config.toml
num_hidden_layers = 9
num_key_value_heads = 2
head_dim = 64
qk_norm = false
bias = "none"
parallel_block = false
init_std_up = 0.0643
init_std_down = 0.0643
learning_rate = 0.00828
batch_tokens = 32768
Each number is 128 + 24 x the weight over its row's rms, rounded and kept within 0 to 255. Layers, rows and columns count from 0. The size above them is the row's rms in percent of the matrix's.

# layer 6 MLP up, 512x128, rms 0.0642, rows 114-138, columns 0-63
size [100 104  94  97  94 107 102 101  98 107  98  99  95  97 113 108  97 100 113  93 100 103  95 119  99]
[[144  94 124 161 151 123 116 155 144 147 142 134 121 121 121 170 101 177 104 101 139  98 109 143  74 130 128 124 144 137 178 104 123 103  88 134 137 127 163  94 129 132 173 121 138 107 130 179 134 111 107 168 126  90 107 103 136 134 150 100 144 141 138 120]
 [ 84 116 182  98 156 161 103 116 134 132 100 156 141 111 160 119  85 128 111 162 127 141 126 121  93 154 119 160 131 128 162 107 103 104 141 139 125 122  81  99  89  95 153 112 121 164 131 120 175 199 117 145 130 132 157 165 122 126  82 112 155 125 152  74]
 [155 152 111 150 153 144 114 138  78 164 177 121 144 135 159 169 127 120 138 125 115  93 159  67 159 139  70 146 117 108 120 108 130 104 119 142 131 132 136 128 111  98 148 127 172 130 152 130 118 101 122 125 149 139 106 127  84 136 123  93 149 133 124 155]
 [147 103 104 134 124 132 121 121 112 135 107 138 138 119 125 153 146 121 105 127 100 119 141 139  98  89 117 128 113 132 155 106  79 141 132 108 104  94 117 113  99 126 126 150 131 116 134 119 131 125 140  93  85 133 123  68  95  70 141 136 140 158 122 156]
 [135 141 105 175 140  92 127 148 104 115 131 127 150 133 157 121 104 129 131 115  72 103  96 137  47 171 142 106 157 171  96 140 117 157 118 136 129 135 117 152 127 123 131  93 127 139 132 145 130 117 165 134 150 119 139 147 156 131 143 148 111 165 114 121]
 [168 115 173 163 149 134  98 142 111 121 153 128 107 171 119 141 125 156 110 109 169 156 133 144 113 129  78 112 157 165 143  88 106 109 139  98 161 111 128 152 117 146 121 138 141 165 116 151  86 119 102 146 136  75 116 109 147 123 124 132  98 117 127 113]
 [149 103 113 152 123 128 150 117 110 151 100 149 112  89 135 126 136 141  77 115  77 110 147 130 125  92 187 163 103 126 115 122 123 117 115 114 145 117 135 180 107 119 145 127 124 148 172 157 130 102 134 120 160 140 141 112 134 119  74 133 119 155 149 117]
 [121  99 101 131 143 142 108 141  96 139 161 152  76 146 145 154  89 118 148 148 132 131 119 122 127 172 102 115 144  75 113 135 143 171 134 138 128 148 119 133 120 130 103  94 174 129 149  75 115 119  97 131 131 143 141 117 151 130 108 101 143 101 161 124]
 [177 135 161 152 152 145 127  90 111 173  93 103 100 104 130  94 164 114 143 142 103  99 117 113 129 113 150 123 123 124 126 154 212 158 114 144 156 109  98 141 114  99 129 169 135 134 149  85 161 101 122 153 128 174 162  85 168 139 111 134 137 152 138 124]
 [134 124  70 143 101 140 165 125 103 180 123 150 128 122 123 134  73 115 155 142 166 107 127 108 109 117 148 156  87 124 124 170 161 125 110 117 122 127 132 161 128  98 101 117 139 135 118 121 144 107 124 116 129 147 145 122 140 124 146 135  73  87 125 139]
 [109 142 117 114 125 109 163 106 110 105 140 141 159  78 165  89 132 128 103  90 130 173 166 171 163  80  62 103 109 117 125  95 120  93 120 127 147 146 146  92 101 105 181 155 146 141 162 121 119 108 184 120 148 122 135 142 113 106 142 107 169 145 140 117]
 [124 164  84 165 137 137  89 153 166  73 100 114  94 130 118 160 105 121 124 154 116 118 129 129 126 175 138 127  68 115 119 128 125 130 105 102 168 105 154 133 145 170  84 111 164  85 100 107 131 111 151 117  83 137  95 118 111 146  89 129 159 133 115  86]
 [127  85 125 112 117 116 132 124 163 115 106 157 163 127 125 127  99 125 114  91 101 137 103 113 165 136 113 131 127 125 113 116 157 145  91  93 110 151 123 147 112 142 118  94 159 115 158 164 145 122 136 133 134  95 101  90 121 160 120 133 117 144 196 127]
 [149 122 144 140 114 121 153 115 123 129 146 115  65  93  91 114 142 105 161 126 159  83 118 121 150 115 144 159 118 170 107 120 138 123  99  90 133 165 129 142 136 140  95 111 151  68 110 154 146 120 162 132 167 176 146 145 150 151 104 161 159 136 101  96]
 [113  93 121 128 138 125 166 106 132 120 134 136 122 148 109 133 128  98 150 117  89  92 117 120 126 135 150 145 139  92 155 135 120 134 123 119 190 117  84 137 155 128 141 110  90 162 122 133 125  83  72 106 151 158 135 127 140 111 144 112  93 136 115 149]
 [160 118 150 135 162 130 103 134 137 127 134 113 116 115  91 142 125 149 142 119 122 123 115 158 107  89 141 127 148  82 147 144 126 127 114 170 164 187  98  99 151 126 110 143 148 100 123 137 123 115 146 116  90 149  82 130 127 184 144 145 113 160  99 130]
 [165 168 166 109 173 118 138 147 115 139 156 148 131 131 140  84 123 101 119 124 158 131 140 129 119  97 148 148 187 134 100 114 120 116 114  94 125 146 111 122 117 132 157 114 159  85 163 159 103  76 137 115 138 121 139 109 127  82 119  97 153  98 113 114]
 [133 132 154 177 134 106 167 111 190 162 133 142 101 115 120 129 137 137 183 134 160 133 119 120 100 116 112 165 155 147 138 167 170 136 124 130 143 103 146 122 115  89 161 132 107 146 113 109 110 137 129 128 153 118 112 139 135 129 134 112 170 132  98  86]
 [144 111 126 113 124 172 139 122 101 141 198  79 124 115 100 102 145 168 108  99 130 143 105 105 126 128 168 154 134 132  95 108 124 151 115 132 168 100 159  95  94 109 115  79 156 118 126 117 178 132 122 119 180 114 123  88 117 117 150 158 100 114 108 127]
 [170 143 134 119 111  58 149 123 121 126 122 152 171 128  64  98 145 138 134 171 113  97 113 119  99  92 107 138 148 132 132 106 139 172 116 123 116 173 120 121 142 130  82 171 119 104 115 122 178 165 116  92 138 126 100 107 143 122 121 119 133 121 178 106]
 [107 127 155 106 113  76 137  71 116  92 172 141 132 136 144 120  95 135 112 139 122 142 121 153 124  99  94 136 131 132 154 157 145 113 126 117  95 115 154 142 112 125 123  91 123 144 186 116 120 131 177  73 114 144 132 143  72 125 158 168 123 128 134  97]
 [142 125  83 153 144 158 128 109 144 104 109 166 145 128 149 110 130 120 120 140 100 135  84 147 170  99 107 147 121  98  74 115 140 116 153 107 125 145 163  98 166 122 135 139 103 100 118 121 122  89  51 101 158 147 167 147 154 100  94 161 129 158  95 152]
 [120  88 158 125 154 129 162 174 173 120 154 133 120 126 125 109  99  95  92  99 142 104 132 166 125 190 171 133 156 119 147 126 112 134 152  90 128 134 131 144 124 155 134  96 139 117 149 105 162 152 140 146 132 159 130 100  73 119 116 146 139 143 107 139]
 [138 117 147 114 105 170  94 118 112 176 123 138  91 139  99  82 123 101 125 159 106 125 121 129 117  86 164 174 175  88 100 142 150  78 121 118 119 154 130 120 120 120 122 120  94 110 122 134 129  96 127 109 115  99 158 131 125 166 118 143 111 167 112 176]
 [163 105 136 119 146 145 161 118 137 164 125 128 132 110 138  77 148 158 173 164 127 132 105 101  87 135 123 144 105 128 129 130 101 130 116 137 149 102 148  91 116 169 157 160 109 117 132 120  98 102 144  76 127 143  97 105 124 120 109 121 104 166 123 137]]
# layer 6 MLP down (transposed), 512x128, rms 0.0643, rows 114-137, columns 0-63
size [101  98  91  91  95 109 100  95  95 104  93  96  91  94 118 105  92  93 111  88 106 108  89 119]
[[125 166 115  93 124 114 158 111 126 135 145 131 109 126  68 127 141 110 136 171  98  75 129 126 166 163 125 136 163 115  94 141 150 114 146 109 156 106 142  94 108 112 142 156  79  89 124  99  91 121 113 189 151 151  76 132 166 113  90 112 119 120 193 197]
 [ 97 111 111 120 145 129 124 139 135 129 122  97 160 131 152  89 142 112 158 121 110 130  91 151 151 117 143 144 106 139 117 189  51  96 105 140 133 140 108 156 128 105 127 138 130 156 134 145  94 119  83  73 136 107 169 169 134 115 127 152  94 115 120 173]
 [118  92 129 135 135 131  90 129 146 190 114 119  94 140 168 156  72 148 133 117 126 137 125 144 136 141 110 190 139 132 125 143 137 130 164  91 118 119 149 118  90 130 126  90 144  84 149 167 169  69 118 101 149 147 108 133 130 123  97 155 166 131 110 119]
 [110 104 112 138 149 145 127  75 126 167 122 126 122 107 111 117 121 110  94 144  95 148 105 113 142 117 145 162 170  91 169 112 148 108  99 150 160 124 162 143 136 152 110 145 102  97 120 140  91 135 105 147 128 151 145 131 172 130 143 113  97 128  80  86]
 [166  99 160  95 113 125 138 165  97 154 106  90 118 149  83 131 103 101 101  86 156 121 122 135 131 159 114 119 162 103 149 157 144 126 139 154 122 131 173 150 133 142 137 175  96 118 119 115 131 170 165 123 144 105 133 123 128  93 140 135 133 142 139 168]
 [161 156 107 134 156 134 155 105 119 131 116 154 107 123 128 128 114 176 106 129 115 129 122 105 138 130 155 143 142 111  93  97 151 108 100 156  93 151 124 163  92 155 177  95 129 111 124 107 130 112 102  88 119 168 137 126 118 122  90 116 102 129 144 174]
 [124 123 130 103 158 141 127 135 105 132 125 114 136 109 141 112 167 120 119 157 155 102 125 109 188 125 121  78 124 158 102 120  91  78 106 130  95  92 135 121  89  96  77 138 107 143 114 159 103 114 128 169 121 143  95 138 112 147 106 146 144 116 125 167]
 [158  95 190 128 111 152 102 148 122 143 107  95 103 133 119 146 123  72 131 129 129 173 131 142 100 124 137 133 156 102 102  87 128 158 129 152  97 152  98 149 139 113 136  81 141  92 116 156 120 135 138 126  91 123 122 181 145 137 153 136 135 131 145 134]
 [ 94 158 125 151 102  85 119 148 129 134  88 174 156 139 116 119  68 128 157 131 157 110 132 108 140 114  95 138 133  98 146 115 147 137 152 104 113 141 125 114 161 103 122 126 137 119 176 150 131 131 163 139 136 160  96 134 118 140 125 139 133  98 113 133]
 [103 152  68 113 131 107 144 136 134 145 140 131 138 128 112 106 102 139 137 113  97 121 144  85 152 151 174 123 126 157  89  93 134 127 164 109 162 125  89 131 127 133 117 122 123 144 130 104 153 121 113 118 105 162 105 139 170 172 179 124 100 112 116 172]
 [168 162 145 108 152 109 137 132 122 179 109 113 116 144 164 143  95 133 113  97  93 129 125 139 166  93 133 114 114  82 105 117 120  87 173 146 114 144 102 150 124 127 115 173 122 109 151 140 125 112 152 141 185  75 110 120 117 165  84  72 115 114 126 121]
 [ 92 148 142 106  95 132 135 124 129 138 129 154 106 137 125  97 137 109 160 130 103 172  87 108 166 123 121 104  94 121 113 129 142 140 183  98 113  92 151 104 112 115 146 125 102 142 143 152 158 137 157 145 128 133 137 149 125 133 121 126 162 131 140 160]
 [156 131  88 110 103 109 118 132 120 120 108 100 113 146 124 150 150  76 113 131 146 136 100 133 127 177 109 149 120 151 119 137 137 142  62 128 112 176  91 100 135 168 153 130 101 118 146  98 135 136  85 103 135 127 113 114 123 128 146 135 149 121 123  84]
 [115  88 180 127 151 106 110 156 155 121  78 128  92 184 147 118 138 105  96 146 101 117 141 115 182 171 139 130  95 150 162 112 133 141 137 132 160 138 158 112 135 132 160 158 132 106 142 125 158 126 112  88 120 114 139 133 102 140  77 152  90 136 109 103]
 [124 159 128 146 123 144 127 141 132 137 119 138 119 134 153 135 162 161 161  98 148 122 140 131 137 153 136 132 131 118 145 159 120 133 148 166 125 146 118 115 134 169 126 164 115 142 111 120 127 171 129  90 154 106 173 118 136 139 154  96 165  75  97  99]
 [ 82 114 123 109 112 118 117 109 112  92 116 119 143 111 111  77 134 134 123 104 128 132 133 149 124  69 134 123 126 173  98  94 125  65 129 146 149 113 124 150 125  86 127 129 122 152 141 117 119  99 117 116 103 119  76 107 191 131  87 120 153 102 132 141]
 [195 124 145 127 127 138 140 155 155  95 134 151 107 151 120 155 119 154 118 153 122 114 111 118 129 111 104 124 100 105 145 115  98 135 174  88  89 135 141 156 122 176 142 144 135  82 127  91 156 170 144 119 116 141 110 170  87 164 189 125  96 125 123 140]
 [112 110 118 155 115  98 103 153 148 147 122 122 132  98 139 147 136 148 136  86 102 116 102 122  96  85 155 109 161 135 146 139  98 175 108 161 123 127 126 189 152 134 104  82 125 143 119 156 141 137 175 101 152 109 139 145 150 145 129 129 151 109 136 134]
 [ 84  73 152 101 146 111 158 119 150 174 112 122 142 147 135 148 117 189 132 135 136 161 190 129 171 136 102 176  84 144 112 146 133 194 126 119 148 126 149 126 111 144 128 105 146 138 122 105 120 122  90 155 153 159 125 140 118 137 117 144 104 155  95 147]
 [124 109 166 131 134  88 124 118 151 127 133 103 145 113 147 126 110 134 145 117 139 147 128 131 135 144 151 142  56 114 153 138 159 150 151 143 154  64 157 104  99 107 140 128 148 135 144 104 141  81 145 191 127  83 144 169  88 137 113 102 120 135 134 112]
 [128 105  97 142 129 136 147 138 133 148 116 119  99  88 100 117 135 141 144 101 173 119 101 110 160 116 108 139 145 145 144 171 142 178 142 134 123 107 124 166 161 140 112 123 126 170 120 153 137 120  99  89 134 118 137 108 179 145 146 103 110 109  71 125]
 [131 148  83  59 127 147 107 132 151 119 143 173 127 141 126 130 139 158 151 134 160 135 113 114 114 146 139 114 102 148  91 130 106  95 152 122 107 151 144 104 153 107 150 113 103  93 155 103 116 108 116 163 115 112  99 125 161 141 123 132 113 102 107 138]
 [114  89 107 145 130 134 145 110 128 116 133 139  90  86 116 134 117 137 126 173 133 100 122 123  73  87 118 152 130 149 131 112 111 137 136 125 185 126 139 129 151 185 151 147  87 101 103 155 145 178 147 164  98 102 136 136 145 146 138 116 165 117 130 146]
 [ 98  87 133 153 107  95 102 115 118 122 104 136 103  99 138 103 109 134 126 121 129 113 139 144 109 110  72 126 160 120 102 135 110  70 131 126 101 196 105 145 120 155 157 117 128 116 102 102  94  63 163 105 144 121 117 148 113 124 108 113 127 169 129 126]]